From a checkpoint of a small transformer trained on Wikipedia: MLP 3072 SwiGLU.
Each number is 128 + 24 x the weight over its row's rms, rounded and kept within 0 to 255. Layers, rows and columns count from 0. Numbers have three digits each. The size before them is the row's rms in percent of the matrix's.

# layer 7 MLP down, 768x3072, rms 0.0647, rows 106-160, columns 1792-2047
099:071070120082153121125105121086119138131103157159143150123110153106156145115144101138156130110122079107119137107131143113153145147138114141127103113132097150146087118139096076155124117079162143086140137123141116117145124098094127107124110138090128116086143106125116094159093110139142100159079116101147105157089119148157149146151132142124118116173158158145102145140114112146104127159173167128101113101147153118150113106144117084136124115094144135155139100142120096162162127134129102146129152139119123141152141095157130129054137099127113112139154143129135141062112146128116084154121131171108142121137138120112124161113167139127101148121087114158139130131164136110169077176099093138136134121175148084085148150087126154134079114105121108104162126124114124155153150096143137
103:111120125138144100152149130172140128135167141136116168128126103162124121136115109135153154143112151089164146131142120107101091126139119102163148141159153165123104120104154096113128124114144142155098139158093142121153138126082120137103146116153119146128126094083141175145144129133138134140161136136138107118121125161157102141142169076142123128143114120146100139143118088191152150132127128167137186121142160123099130124071164114116084106125072143141160106118163132134141159105142152129122142107128121191161156128175154114137116117110130112117093140145116156130127123101116105101112124117128106149120114140140157132121130115143067151149095103097123196134136154107124142144168157105153143106107144158113129130132130101150147111120113114137082158113149132183115136121138135
102:118112174070118134139157122169147093126129139126119140101164086114175135134139130112122134157137102123097133110116145122113171105145133156130124141123123163122102156163145155114113088158124143135140127117157109124153131135162081113104109160138139134127103120128112113115117117142117141130142080139133149170141100109140142161130121137106137119147170138083099146134114085145112132110137119117088137104139165088123096094142117142181124163149140091020125144142114122133075115137150113154126122173119106125151161103110159114098153124108106089137152155125152133111126095132124100140109085136149168060107092121117108113140125131139081114142124095102129143121158111120117101070112121178149106138147147111113153120143112118098105106100102110122168141150107132135144118082131125
102:166129121137141103111121127144135124087171120133114112108122113132139164137154087126131170107134117126132120069117122136131121108112128111125133150087160113140111112163133136153127136106167113158124127141092154133130141091140139150147084104131136110158107129141064128153125114140166088129189159163161127113119111120148098134149097094134126158137134131119110111141147088130098124154121133101132145106137142181134128160168141108124123151112091145120098134188129103068163128162178176126140145143115120106147134121099141104092130113110124081136108128117136119136120146151122124115126131128156136129139130128125059133179130163145147172139084109141127122133153172113148116124127093182149104144143095134121122118122128106149169163091155157158148124135114114139156132112141121
098:148111161157104091127143162180094113170131120131137138149134147107110072132113129095117143150144131107110154137115143120127153155130143121139127139146149112138089113108109161152085117170132122146105154136126122116092070150129165142143139125128142114160081150142099139119123082085121140133121160145108129163126106129137110089122130066126134063144122091128143082128103132101164196122089130120131106114122088144160088125132145134116100146106119107126138104141142128100146128143152121112150142100113162097090167117105141119156140096152136127108123164091118150184142140139135132149127103131124150125119143144125135125090109177120138156117145101133111135135125121141187145123157149146131099121124138098168134119098140140101123153144108128132134085152114128137111122100129120
098:145115126112137134137166128148140101159135115108124104134121150099117139142111122146126155152126158165127094131076158115192107157114108133093145119109105154143115108151113084147123128113109128186122133158152128153110128138116180143134125139141155146142158106124099172115178163126067106133141157150109122181124132127173109107116140124108127119119118148151069087123137082127144115129140095103127113148126135152159153130112097141115174105133114115153181086129125090145169114134063115124143148169151139116070102141147136134148129131144141123098136109111179109102146090094151135130098114124145146114123102140100098182105125165127125121145157108117154104118130159105117092102144105133129164134107050080130170160120121134101097143091112140119132141123086155156114145131111130
099:122133144138171153115110118129164136181141117099115095121131144098121150148138110119118116131120121151166166125129158153098123115185147135100112115131163132147130116145121143135136112137099104112126141121128157123110152078085155129105086090143129135135163126156099120162139127098113113116142159133101097129152102141150093138116127099144112138141137124132092146111105142119119114120114174137142108094114148139125120112136128144148109104131141091136107146134129118164149116140138149157138172128113135149074095159177090130130120160128149157142139127083161135130125145124174132120154110136142131108113145113144130110174102136134134089126129123122134128117116118132107088117165160151167161162157156124114127135141166166088149162114149121127112161167107140151128172116131102
096:117141113140144176109131146145106155086109160174090098150154139167147130125113090158103073133098144115130145144171165126088144123132070117128135134135166134108094156102145112131090134124090138132153121109095125126101104153114162110135167107075138105103129120169145114176109135141128090118107115130136152075103125127105164144124115128119146082135149125114120126129109119101118119135160161092133125176084134101119113147096101144105136117119108132142164112072136148089109152157084136091125103131113113129107144140120083174119112116111089092151111110129109131115150127111128138110146119139130092093130133143133095157119106143126114110167126093196117110113138110107108149145146167101186138171114135136097089121106119134140138125134096168116083137136059135163132120119140126
097:095120139150107150112138178153160099132204119167183130115160155092135119153152095136169133134168130149133142126141132103133141136147116145129122116128167162127129144104114098170144087161102111127185132176130173119113117134131132122141132121107125169109137121107157133116130130154084127130143178127135123110076126123112124134137135156146118100093147144136154156124126103173128111140125085150072150120186112135107103127116160107138114098094113076106104150109140093143164118077133141094116152168112155165120146146128088124144103110165086113140140170105090108119116181122127158123152148106140123096110121119124134090136146141075136188141136127089077135084182127114130136122137087160121113126162128113164097126086139119081105130086113111120169142163131112153123152075099148
105:112138186099127105101144081136124124119156156196128155131104114124099117138122167109124117119157105119092112084131122093109085131135175100088119099134118129148130162114091107176096115126138134146135126132145135106124123090141132093083159106136139160087100132149085113155103093119150103125115100130112135139157122157143156116097111150161144140123134114139159128117078165156091120079143158097111135152133100107151095129140156153124145132163134128145105098124128144145114139096136105159150166166124150150105137180157169058152133151129136108166131146112162136139097147160111142092146118110127136149100171095136143121180124130092153158156136090071130125114135115125089150103156111136138103143116118129108145127148150123097109135145124084131112107119140145118139172116137094
098:135132148100127112110148167123125163125091118139139100124126131155127138148142122136142158106131120116153136126149098158093137189138131122109116138130174150133133111141102137149101095082115141149146131143131092145129104120149132171111111138143108116119118092123134102132107150159137153129111121171086115117179159141109148115082162171136136120125103093098111131129167114132163099093105130109127118100148109133116119156161111132125077110081128123113131152109113095108123112128146133109123118109132140135122119173146125162141108099115088115137138112108181163086141154113157085148150122117111151127172131115126123163110095148130151097106071118130132095152134119169122155107106086108130130132112129138095124144074119105109100117087156102131126130155110169150113137075130121
098:155143097118162108152095091101154146140117114133113151111130133122155097165146132113136133127149171125146105157141157125137151128096150106157113137144143129173167103125117120088137120145135119139090137174121105120108130124137171159120142104123166133112130143128173143150138114085114121063053106122158173122159104115137151142116112111114170129112132114118144144150149128105150100137155147176106103124129148097132128088125138142080114123111131155154144117144124150166115158135116132108111171189101115139160127146098123133136116106112101146137145122103148193125123170160166163123150128138103141114138105142122099114152104139151152069154128177117173124156145146112051125110115076128171138154112115130132165134136090105126120096143112153099112161118097140106107171127105124
100:136144129147124132112175173128154166143115174143097155102131139158114106127121142086116129078145103138095110123139120136142071114116176154165125105140154106139074129149101127154076125143135154115139151101125113114144125118117113114123131103095099109108064146126150138151098096124048182128134146129138121120087134115127140133159140119093121116109148150102150184108141160165144155157103124125111107135135158104167119130107127100137117143143130168150116146109134097138162160138141141121094141129124128127129126156127101157094140111152119143157151143146142147135138111092102168147126152129125127093128095125164130134131138185141137120147129110105194132140119142130160122132140105131113114175174116121127126092134125131162084133126131109107118131148091145088157132073130102
098:105141107122098161099146118134136175115119108142101157145136128105147106159110109162203096176140131111104122136141157166153099122112124137135125130131160176132146105113136079140069127104176115115153104108150158116135103152114109143157117149167138150117124127173110128121101170142113130116115109108125148152130105120161127119153081132134093158120110133149116128118128156108107095134097094152139143146114146101146109165109159166129125091100094113152128131144142145094125136141114115084142113124119131126166124080133156093070146111149183175130146083131120151139137127120138124105120123092164084098146142087142137094154141122085094110097161137154171105116085126127110140134123074100100134137136143120152096123142130104113123136128124164110143131146130146072141191137157118
098:146179111119159174148145141133141161104140142134084100117142139124098133117137145136145131155112169123123140146135102104119157144133153105151068112155109127123142158150126121154137128143136132074100137135124126148134119133152113150143172095150142094126078114109132133158116124088149105131085126136112137108115114149120128140089161144150172115082153129135160099144128151132141148105112169137078135124129144111132153173153118133151125121128114172161102135115141098151095126133125114071119098101118091131148123095156126156123119102117162121098131119119106125141124136133074107097091154118116131138131082121140148118133146136126118104129133145165101154113094075158161136147137112086152135163077093162074115129152097136132178095115151138141161162159152153141189117140123140
096:153146080135114121131095130142135149133153127113142135151130108177099100107096102159125132127107092157094126122104118130090118149113124155107136136147136141129158103136134175196132146148162186109116143109127173160123104121120111134153125161158116138147120121106110165161100107097076137102097137110103124158045126130084096144196129118146151086139133126125148116110100117153087145122086138119144141078081140158149128146123119128128146130138095131132117125107150160133138093146134104122148139121094172134086125121079141148091093149151142122135118134104194159109086150142146175095110128141173139101123150125116114141146090123168121104127164132120093147119115162152108120109144078121107103123080141127110163131147110173112140091120104115123141117127117132168145122159136140
098:145114118133128113118121154128140129120121093116113092094142159084154150158137132128146136110130169148105135128143114078112126129116142146155137119138137138150108097096102133073139133101086124165131115086142142119122126144112106125101175171074152185103120126114127134168130152141136135146146119099162113125129084123146109171107136155138176089129144160130107079140138149153123119109049118086114114058128155148129171123129131141157109110149130145125085148130133123116137155091148156138114109116136119058119145105112098174106130135133103118120114148171082128125097117179113144153132138123133133131089130143195081111141079138175110156093119105151120096122130086146144133142116095158096121146129123147145102126102162152134129166087128122134106132149162125118127130148093099
097:155136113160128122156132147106130120165125125143147146136120131116096154099134121143114135145137123097119127157130110125103164119100118151097120098125124087169156184119138109133112167148132120117113114150066072114147110133154116133110150142146133112113159119157093113146133131124121194134142094137104149150122101129150118073119136115137098102087095140078121124122156142113127104117184119161124121138116142140115108099163130108124163168136150169105153077119161152110143134116169156102155156106142134139158102087082140120126081140098130105119125151135149156106119122115099126127138101134151142095149153152106084130091148142140157116106137106140160111144088112123093122123153147122096136147125150158144150158121115130143127133160102129114170105145111126130109115165080100
096:112144120121088140114146158169160163138111153156134127125165154103174122157124097137138124118047136127171106118169141119138114099136114093130098091062113090117131159096127097106126149134156125099184109092130142138109098092128142162131084110144120100149108098112122072123103105139110142164114131140126114138145106119162121117162113145133132118090141142102134123132108133144084112157130147128128097103141134144164170103133128113089112176119116080137154119110149101120178121116122097125127115130134094120135149140093135111125135139174124130124147109129137077130097114127135104102135137104128122134136128156134126141143161140122123139113094138156155118174102132105133112089121135088113148146126123131162115104134168110132107173142090142140117158163126129130184130095139157
098:142144102132147113090145140104114122118091118124113151155175140121106112146128101131118132114105125111089071118112080123117128112136130133102136135102149103079105124124140134134107134102127153129168138124150098117184140118142131131101125161119137165145167093124155128131098135117139131108124145186124099087120153136106126120099097166146123126121176120142119128090094137134126191098117117140122174113140103134105121141141138107111114129102145110141154161134157098128139081177127110108114144130119165151166114112109123148149103128072123143096126125120121141109142114158125155124073160139105131132118080138161153142144134113116123132157135105143130104088118131126123143122134118180161091132149133091147117124137130095125142130141115128102100117106133112126103162146118131
101:131110160137175125086106128131117135133091096098163150106178146111142141133120140121138120115145089088126100132111103108076143134162141128130122139110137130138065141132118079124108103152131102087107123126122142126131140103115150159122114090179116132112111108128140132128128139116147144111103105095135129096131107097155122100100139112111136133110142117123120143119117137148161158116114123117152109123126174169123111105153157130121122162127094139089139120103148110169077113158099118128124157151123109072118159087172096116109140105154103176134147162128098147120101121081128123145125089054138142152160098104099123138108125105135121115116151107134129130136149154153062117142120145160134168107141107148105104145184144124112125125072148110109140170131140131159109140131141145
099:095153136102134103115144134146103184155151111094136113108151153160158107159135106112111138086132135177104116130157159143115130142148115140153137111123129148108162164094096125132127166130090132127142147144106095132086128133123099113129061164092131115094125144115114136090082115124106133122155156108194156142162126081153102101095136116152142119134102152082108157099110135125152139140156140104073147150108149115120167132164133082105132115115089117118104142099135112089135165103086103097147140120150157135132158112163119154088103144144125155106115154096115097156091146147129115108145140149122145111156124125176137124114124146137102131185092150130140134175186132156156124121127096136166115145135096151150172120114163118115166115107185071114122160125135142092136095109207096
096:117133128118126156113112143130132143111152081184100115122118154109083098128131173119082146115173138153099134107116135114114132139166116132186087109161093111120104093136145127109147178136115115139117099157122142139197146122133135145128158130095093141151175126101107102122121103126124122091073116139153113121132103122169108118157115104123123142127161088120142121145138107172121096088157117157100121105166104164126125143151107129167124105162135112112122160129110181118118132116124132142120097128146096102119090141115103108141087095108095164126140114062158102103124142115094152143151102061126121126089077128133094123152100097108118137125152145096137062114114135072136119146127128141110109154126102153107111126146152121141143131137124107150125128102113094109113107129121122
097:157143136135117157117131141072119111177117121135149136126097143095106092075141110138124103099133147136091118136143133167117114098184163135084109154142084134104133168133117188107128103123110063174142092084087118143102129131115159115138141114152098172131140137168133129084078122140106136147128148136137119080144166122135129158098140095103125136101102142129162099163113087146119121158139141105110148144101107119126159156125116113129136128162137126135132103076109171128125136115144145128106143127120134118142134163134131083114132105151095116132168120121137120108156101164123151122123155158098111119137109116109113103152140141092150130125099089140086108126142131179113140165134110078134127109121094108136134125133121096118121152182138128118147149131112155110145113110078159
096:136135085110114110105165143131100132147122168109110131144163118131167153135139189115097150127181138158088139167134093136117117165089118176164136118118156127168132130138105163108176081128114127098170114112119099087136124108126118111103104135121101147176164153149127142136102153157107129166097159119127139148145066143184146206139109174110132081112149084111140151159102098127159124116140121118093136140119134127116116125139098113175132108144130150144172114109108135136146097126139105153126132126125109083151146097156131136095157128128182081119101108125118099129104117100061146105119119138124097181109140137159115114148094146132151112147076114097139109138104122127152106141128152126098128108114138114141129142134136151105106127097159122159110094134104143157131119118145082
102:107128164140136166100116130152103119126138138108148134137072151099141087084113152122131115074105129092126137079126131140139133146121139129111179111072079079115141115104092159126115125140116118096132130102140116176116107097106138143115172140149146117078120163092140118103144147086103131080142132109116163142115105132157129137120113132143115120183103142160121118140115094163158118135139095108140093121125101141121064114125119144116144114117123133114116087118105157108169148141100136139120113103109134123147136072168111117140190162148141166168141155100077127167144157183120119134130156106126129114122103096146117120157102092122113130124129115138116134116104131137168120122153116089187131140117131078114141134130149156137129128131123101124162117099172099161123120121142144
099:126131129144156133162163124137131140129168101092131165184114097152117085138139091087136133130108145099128120136141116110133167133140124084117108109129114113168090127120138146125110124154128120109125113069132146156126098178167144185150144139166105152131089073106162121148146134140130138068115142167091138105139104136138131116145114148093108125113169132119143093061109167104099111125110138101147139115151113134106114140145152150154150078158176120063092122118131146075141119133135116119129154132091089107081091150110144101135098167128162097114136120119099097111150114101141144165145115124144133115113090131110090145108118133141176147156167146107125131106112094118151145160113113151092114128119142134122108136145147138098135114107162125149109123118092142105105074147133089
101:106092165160149118154116169093135103150121120112157122130166124159125156126108149145072164157167110138132136137127094138135141077154133114118097122175155089108118070162116105092113124107121098159104075113167142116101146128144170170111148117074107151173152151125121135108102164134143154110106144100109101139086087121154116131115207102117143166152167152148120138170120172142104104184123075181117161160098166131120130109158125146102089111110157175132136162098134123132126152156165124108151172106126135144107140150111148129124156145123163155106135149108104142106103130168121153117120120152142134055101121106152121121114129121110109119111131101130116132142122149100123099141121124133129123156104131131138142134153150098100101102096140155131123171185108104173141133163125168
101:134115140129118119100103131122157122145168111135137133169133099153151111133127126111098116125111105117140116095130140138145130153156127129114159102146097122104118136128106136163116151158121120107130114132090110103110135106127162158153135123132145097129125114135162100142129119130146110155107148151135103109107130128165144109124180132127080125104148130115111102148125144131043130115156134098138113133071137122127138129136129098116110141124101116106078129112114115091185185110094157090070158182113128131137120148116141119149143180127161114110116120136133094121118158131145150190131137136147120135152113115133139107108081080144120094151126121110140083127127140137136121145135159162127113116155089147109113128141137140124138111177102160143167112110129123087124168114151120
104:152178130135143112125111101136092086125126108118106118118107093107129129170113143152124122126144114120114116160108122102177134133136107131133105134133130104134140118159096108095141106173108094114140101131111154108127136113122162150160109109144121139135111090148132117155119129108103103122134100131142092064135090144155135128167090102127158088112120141102096114103155071145148146156161094136088097144128139146140122152098123123145128138176100132074128174128114167153137176145143104100090135146125118139127162097094121118119137186177122153132147147152129173110110148125129175167145129144121127113126092137070074163173113132102095104161115121134154107126108166174145082106134123117127129102147086089136104129154130106163158109130126112063164158112132153106163139080112125
099:137162141129110126112089135149123117147126118147123155100109116126105128123145138139161139130152143135122083169150126116164117157144160138122125196098148117143175101132103141130143123123133128155143133120133123109126117101137209091151139102138159107112092111167168108122126122117133081132175090122100146133122128152127149128111110136127119118158151130180132117160142107123168138143133116147128097082141134161134140132144124104083101136153152151145109134102134124121121111112175115131137168127121139115141142082119099120136129128098157117110107147158146142100088126186120108095161173113122122126141131116120138130112146130102148124073101093098131114185096128130077067100172127129159122128151159125102102102118124122140138143150162125127106107128125094136113124132145132
099:146139153133136131132139155162169143124122100123088138111164130104115122154108119127146134118107145129076101148142139115105130124115087114119097131117114136108173133137116153073138141104164112121136124112149097138140148143133178093143111115209146143119093155117093127136116118093148120134151154137143111174070179113115154113107106119110123108099150170099129150099141086108149123158124133139112105158110121128110122120132118087150135134113070135140106125151123085141140115149142101098171155167138107185151114164081137158115157119080089120120138116118139162127123155161110118141114178139129127098129109144129180146140165103133150182115089114132115123112132111142101148147080098159144133169145108100073165079170148099165134157117155137138135118145115169114113133162116149
100:099141131133146121107149120119132151128133119124108145144111092075141130135111111114098111145136165105137136126142111079155032118151120107114121145142132121147123116137122101125143139098142126066087153143162147116158160098107124142135104139130118116117105139122153100112076159115140131129128125153125138113105107123170130166107103103138152120127139149145114132147097128135111146130140117169090088140114089058143122146181107127113140110109072109106135105143150145106126128161113114146093132170111100146172139186116156145121152110137106145115122132099138135139126096146094126145138108100121114152136176126108135129178131129159087133145110124103140120102125149155139139152132133107117119126141156119149105109154156091151139150153105074124123103148152140169170111131087169
102:156127119148116116091145113154145096091161143161133137122121121178127157155148110111139100099157151144130111186126115110132083093095134147097146113106153147121110106129114128133108110136148117165142132162119137151134100123124187131148156097132132133154118146136166125129121127168124104105178157098131146110134108113146124150186123115153126163140138146114166123126177147141143125132146156144114107080092099126108105129123123151106140149112154091088144104113132176144172135119106118104125140175126144153152106151112126124162127143099150135119140123115089153131137135154144131178147139124138110140144122126091137169111103128124124106196148125137102137112178167094166165110140131120113132145137192093124118083181147139190124152144148101115147095089165121102109087147141119
100:126151113124120150135107130158151145109072124111109154134093117114073126142122125145139148120151099116161083106117099111136145092105142111164111120111113158153123116167133177104123112112115124131077082092140110131147126104123129188169154133111149150122123106117141120116174153137128145100188137162150138092090097146132104121159116103126136122124140144135082096142136143107136130118151133149108181075092123107136141149091114117174145131095119164135152132120144171118172183102135115101197150144129163129141124163089163116122101104106134174078162099153094142157131137182069139103134116163158109157112129152165106110132150099185134178073150104121120138148143128135120156164158134131063132109143104142134111133162127141132144132118155108088147095142124155129152144182153146
099:120119120130124139147134092149125111162157119115142092146173126121110137096138109128118108107130111138164155100112142113101150145112193161113159137108097107164091120102136159140135108139127167104119127146124104108131149137091147181107146155095097129140128118096098124133126132112125155127129101173134141115110163148125134142132132154104146126094143130151069100149149146151129155138114093133140129116144131135113113122146104132154093108105148132129144105163148150123160066129118149158157127114092149138108106150122163167138156162122129110147121113121136151117082169139067132111080155144151133095107146165128109116147104103177122121199162172157077139124102139085148148123082162120119161119092092118128141108090144177144090126138097147113147119136151137111089121152139151
102:110180099105097092131128146119146163172150124150149116141145119124107156117125104123149122155123093188149171152145075111097121115123138143110082114111121117092106180099142135174143102118116103100101119095120137121115123096105156100148121101147142101099138113152128111125115153134152114121103128107118150181120098157109142098122132131117149111136133128116135100071075135132115083113137143124102113128122134140151149081078126135088153173114153139171152167120097080112126127106092151089157153144144136120105076142107133123139144117166112163120134146165104104078108159130123090135097153140115179143136138160115147080187091124145142147167120132163122138139117186170111111114063109189069084166130102140107145154134131123115125153125078164127138122123093114140085172145139140
101:112132153178156152142139180139123101115098115164183164156155113159137142090106127139109107167163165138163117091130164066153124122173160118133158155138147154126135100079099141140161166106138133191122123109131134131107139134102140138114142137146102136126095086092113112087090098136137141152146152138145166112080133160168149141140090133125124154133132126154142137119122134097124136093134101155153129137120135098160121103131067119094156086147088136135141175103128150132100119163127100135132137127147121099121141118104170119147182139138156136176160101119117151139159140111131114126125116114121131144161105134151103134104095112151154105126109128110125092123118128181148135150138151098128107135084184125154128131159111161118093139142136155134132125113116148141185137129085125
098:125104119153222106124097168125133148136160090130130122118094139142121123128124099136138100109123179140157148138145122105136137113150157170125157165124156136115146125124128146098141146154118121086176085112109125127124127173147129099117133095117151130129112156143101098147101123134131131131110166146153088164139164117120157151136108167135122127104105129111098145125089093117143096096160102111161150178114141157102142120144161143107132084120128117105122139125103132115112164106119091148104132163119142151103156170135145208089111138165140118116171103127138144126114115131130133131144127129068154132123108176135127145119128157111081151090113162103125101159129123152100126130111124162119105103081114131122143138142117133174139111097115140129157121126134132118146108164087086
098:153113123140098150055138120148073140129130111132159135156123148120105102112099105087130145104167157119126105098132133105136113144097111166120123121081121141128162136175170139114119140115095160151072108156120116088116152123175187105153106141098171165156120143120106132123182129118139090145097116109122134108089111115124123143145102196102137171154139094148103129116123132142158147111096089156130160148129164139133070132133141102113121088113101095122116099133131168098122095161115184146141157120135155134115111142143121151100122137100118127106141118159128101138045111133186147133131113098158099124149127107124144114129164106161110110143134154150170122180145149103104106123141178168141054061123133125140115145156125088166138104159150149166138110130097119096142105113114070
101:145123090124082132162095052122114192101118103136087132115117171135142131087087122128099150139112098129156119167124161123130141116134113164158165168158126118159132137118132117110128101104146134117132137121131129130124113103128139134123173170119104154172112133122119127133168139161116149164095137115157119156126139154152092152152071202151110118180108138095130084147116145132150122112117105123136147181119141128112082140128163076111151144146135160153136122131125136144084065159123136152112161123180107118129102104097127155121146111144112146128134140136117120157123106127129143121137130109131153133117141144143114146156123115121128124062161160164100101140135117158114098083100117082116149114101138088145094135130121165160128090130126143090150142145134167128123120132136142
099:107130134139148118118158143131162109129116085125072128137154118075113136114155141126109141098115125119139109120134146126114147121121145090146134122121121161127078116192148171145160155110101127105141094135111108117127116091115107104150150156130133139116155159140154145117126133097074144147197104089104138115128066120093112134116106121098142138138136131112128136143122146146157097133153107099128091140103147142083123131109137146147103123124158103137126147120124103144140157114163134121141143116145161088120165151159134134159133146131126133132106150117130143125135099204131149141107135147142151144147103155107128135140116124081160109096132151131101142141132081120123133098143117064134139128108134143103129118123142101121141129166132102134136127157139135148142177113179117
099:123125122100154124073151143136140182128126124099104087137140159153081185138124144115173123098117119165131144114137129101118131071116159091086095090107141140131126108125078113101135153141118183143126122174180149134160132128126137099105139152120139129139160096136130126124143114111131158150083110130090139134097128079151125144167102133137110128147106105133124102151121145103201118130096119150129163067138131138141128120132110141116112132113125097118083110132120151084071134149142122147107125145111067156143151111121113145134107127095100190150130150087125114128127125130122125122086127097184133050085124110137091140137141118114108136162136121118139128114139140140143082157112145115118149158115133125114097129132097096093107107098117129099158165177102110128119153161131117
102:129160139123139124108083117130155171118165134131136114091138124110144150145134169116170102147115112156112196157134130101114099126151107133159078085150124129095112144160088099138142145158161082149127118131126150099114176164143099131092101093144105127150076135153121131139131159116130142112121122112164097136173163167122122139117151129119171101148124173138076143132139130139142126107128125119142154183109098127132157087122098125135145132122139129144127123137137103112140174105121118082140142121136120091096110062116136129135130122134121164139150106139125118116127147088138095135179127152180132122136179104089184119159112143189137139128138129134121165117146169125112159136154119121163094086144122110118098083112136135097127116119128122087141136114149111085095095145127137
099:130067167165148104114154127155114178121163160115111139115112122097144154153105151148158151103112132120093134120174130118125084121148156180116120128160139130121141149128106151091132129126119129126138087157141113158143153147124162103086132083136190108133127132139152128165092122139127149170119079111145127093133117110156155108098128145141146153131132153102099106140172090140139180135132130146138147128154065109071141114141122146121138113142126104161152088118122113104140095102143103112065134096084177164098136147131143149110117161142134164133138106132166156151105137153119142142093134113113154148144103123144183110092159144115111108150136163099154132112152108099115137112134151126118108124077139125183145129129144174127140145146185124157141140128097092182146155126108105
100:143151128139084120155124101112164155124119118151152150075109111135176121135156111109149149095141132101183131143124098174115101098135115110145123127142159150095128129130130128146165115130097147141161101114121128146134102132131143149150111091125128150126142123082127119106156099140124121123100097120193114114110165154111105134122074116133190116120139099101124139133180103124149089078121110143130114113114105133125143124127100162098141164098146110146117166168103157117146144100115098128134153111117146094177133133133145150128162097099136120098140122183086118134101133143112114126130168110158150099131113153108157101109072144137134157138100111087130138143154140130134130102153111140142109153161164148145116106118087141156076127138143113107123114123133153111152115141138142
099:110166088121125093096138145131137130121120092148097103129157107120107102131120137122179107134110129140163126120134132158145109185157084103100118165116112155101119132121101138123154106153132122115156113155149135093108150123155165161131128120112120095169060113106149126122108137123154084147119172108146124121106122142111147141125123156089114129135150121142104137163114117147137135127131091144142128132178124149166100134140127120122111135135148103174106093139134115103120118121130090146164141106164146144125121094163141159168181131150095101113121139108153142155105148066132180162166062122154140119171106124125089136166123144104151122109162152112176103101108124117166115140130094103116130105121156140113137114096149086174134093177141130122129114115097118124089131126120142
102:146104155125133139117188092118151129176133099108140137129139109106091120158135109109154132109136168168097133130136152122162148060139139108110135134121106089096128091140095145108146084131117133117121126125087120206140116135147160107120126131146126152119097081092159138170190158119147158125127081113100170142155143147123109140141123056091090131123148160149120161148052140135113105176134128149150160148140118100136163135100141149130122114153113141141089143121141107142162116151112147119094054161180137145102135109096103135147141156106127155120156142123139090155146118126068106122139102133126105145096143098092130115128137094137157054139127076161158056113113112110121158141119136154129148108114105137120132165105093157104139135170110116078108082136100121131105127073130153
099:121113127120186145150117137153142169133133115124139166129119169124175134142174089147144138116114160133121140128146172134119120086136137107150120121113076116102132146099155142132152096132145130174133116181124166135146093119151185115156116114147130123109129140153072137130129099141157125132109139130115118134094106157116073109107123110133118144128107132092090074151137138145141109135126092125114091122110079102128130128161108160165128143113091107129116169133105137098112109143130132129078097130130102142113144112104127163111161161152117163151106136139156149131145135163126077142143134124109142108148117124157094129135123108159170134072132098160130133136120139149087153119118147121090138076135123164123141126150138117120108143113151102136145140156142092119135136169132153
097:153139097150142166191188121154111122137101155145161099124126152146171182107099126134113107097114083129145128119142144098159129099118114124119135112152112119113162170107167123161135130138104091135122144150132123152096114161090162138124105132165132138152124137106159131095119176174128093147098126143126126123131102134092128163111121096138121117094143130130140127160123110131143146128193101134134153140145158164058140121121080132115129078117137132171145087115120163138103156111127114124091147106127154143143089150144166135128138132154143123162126103137129146129087122142071113117136155121112102100103119169195127111096117094145145112115112119087130143119082175131141121153124163074140167137173146155123109109119123107140135135103128089167127135136094119125084117171145131
099:128180159146133141155161109188168126100150105100130118141115116127136108130118120148105122143140130165139104162134128137141163129092155113140091130124139085142157141130105141134154158130163135159096118137119116157139158153116114133126120156124160121121102083149146071083097128113163154118122157121137135133122125133152129127116190128112106117152129106139092144129111129109149127153145051125143180132110137076136069168154068121160155107122134101150160073118138161142081115098166101112155098140103135151151109161140123145118077126133122143178113118121151150120134123159129102147103138149141095120098128146141127182113125125082132126105118107160121126105145141117072146175131128147141103156119122100086143144148131104104082166126120134182095115137151150129125148144184108
105:152119132138119148128088153118102113123112138116082150112087116146127122135131101124112182141105126128148125117150123094139121127146197144102138151131119098106130116135145127093138139107075158090155089119127104105142121129134148170119149119131114143145126114115068121156117132116125115161160114128111138114167127124121107095126142100149087173122128158145102103121146125122091125105116131151163124155139113149113136127132173117101104176136105127112146130136089114142142149173167098107147153076152165141110097133089108138084119141140095140155144093123132133153135141142117139083071114144170152122144120107121144107109126115140142100112150138123166136152114170192173124161140141092131117120152134117141107127130133151133126139126149147127094091190111137104129169098115094
096:132133190146181116115151121155138145080108116139130109091116113122103122083106150125131115156133128118124100115145128068133117124084135127148124072131135182155122180103154128164114084132129162151133111125160115136113134115159113147137129122091151151153172143148123109148137117145140149160124166146135134132123148090153123089114145090161152167138141148130132134126150126104155107117096126139159136059154121149136142111116114108114091134150130148155149137129115106119097123104159123124197163093146160108144138148150100138118126155150149165128162153118095148125120159160097121161147136119127134102123125140154131123117158145118146106162116159110103062133141149150099132081129100083126109134163078152150110151066124092127120145133156148140124119124158139137063104110141155
097:101168131156108056112132144168124164116131099181142112110127142178110124164169121172126136136182158124151128113106103159122136150129096155122093114139104140122085095108133151183084100100112078122136123122094121179113121105142118111168090096132097167136112140126098130156128121137125126129158091080133142148105132141159130119120141080154105128124131149131122174154170125152123171122069157105149143115142118106073122077151160110055103107121086138133125141129137122132154122138100124137183148086127131108136144139087148109148099130106112105105131135135109103143103132094123140157085131156109124121134113167128111118153100101112136105178106110069141130131097188147121135150114114152114117174143133135148158153127111138089159124156144130137130063150120110170084126129144109
101:097137151117091106134126143134119162102096103120212138114112110150159124127157162174109075168117151141101112140130149168112120115099095132120129123123153161119136118104141133129138130126096146096130118112135120156137096084125114162111113064102150105137173141112121102082082133141130162090158097110109103096129069144098175103113122101134123149124097134092145135165123138134113114147125116086146136163103139080115165128115107091156150144154095105131132113100150102105151170132140123146123134140144163178128135155140173077138126150092132109120128184095115113101157084110120112114114145146111137071132073151118131133122170149089159123100141162116148131133138139164070151108122099185107114126131213114154167122137139103083143106143114114089108151120091137079121123080128149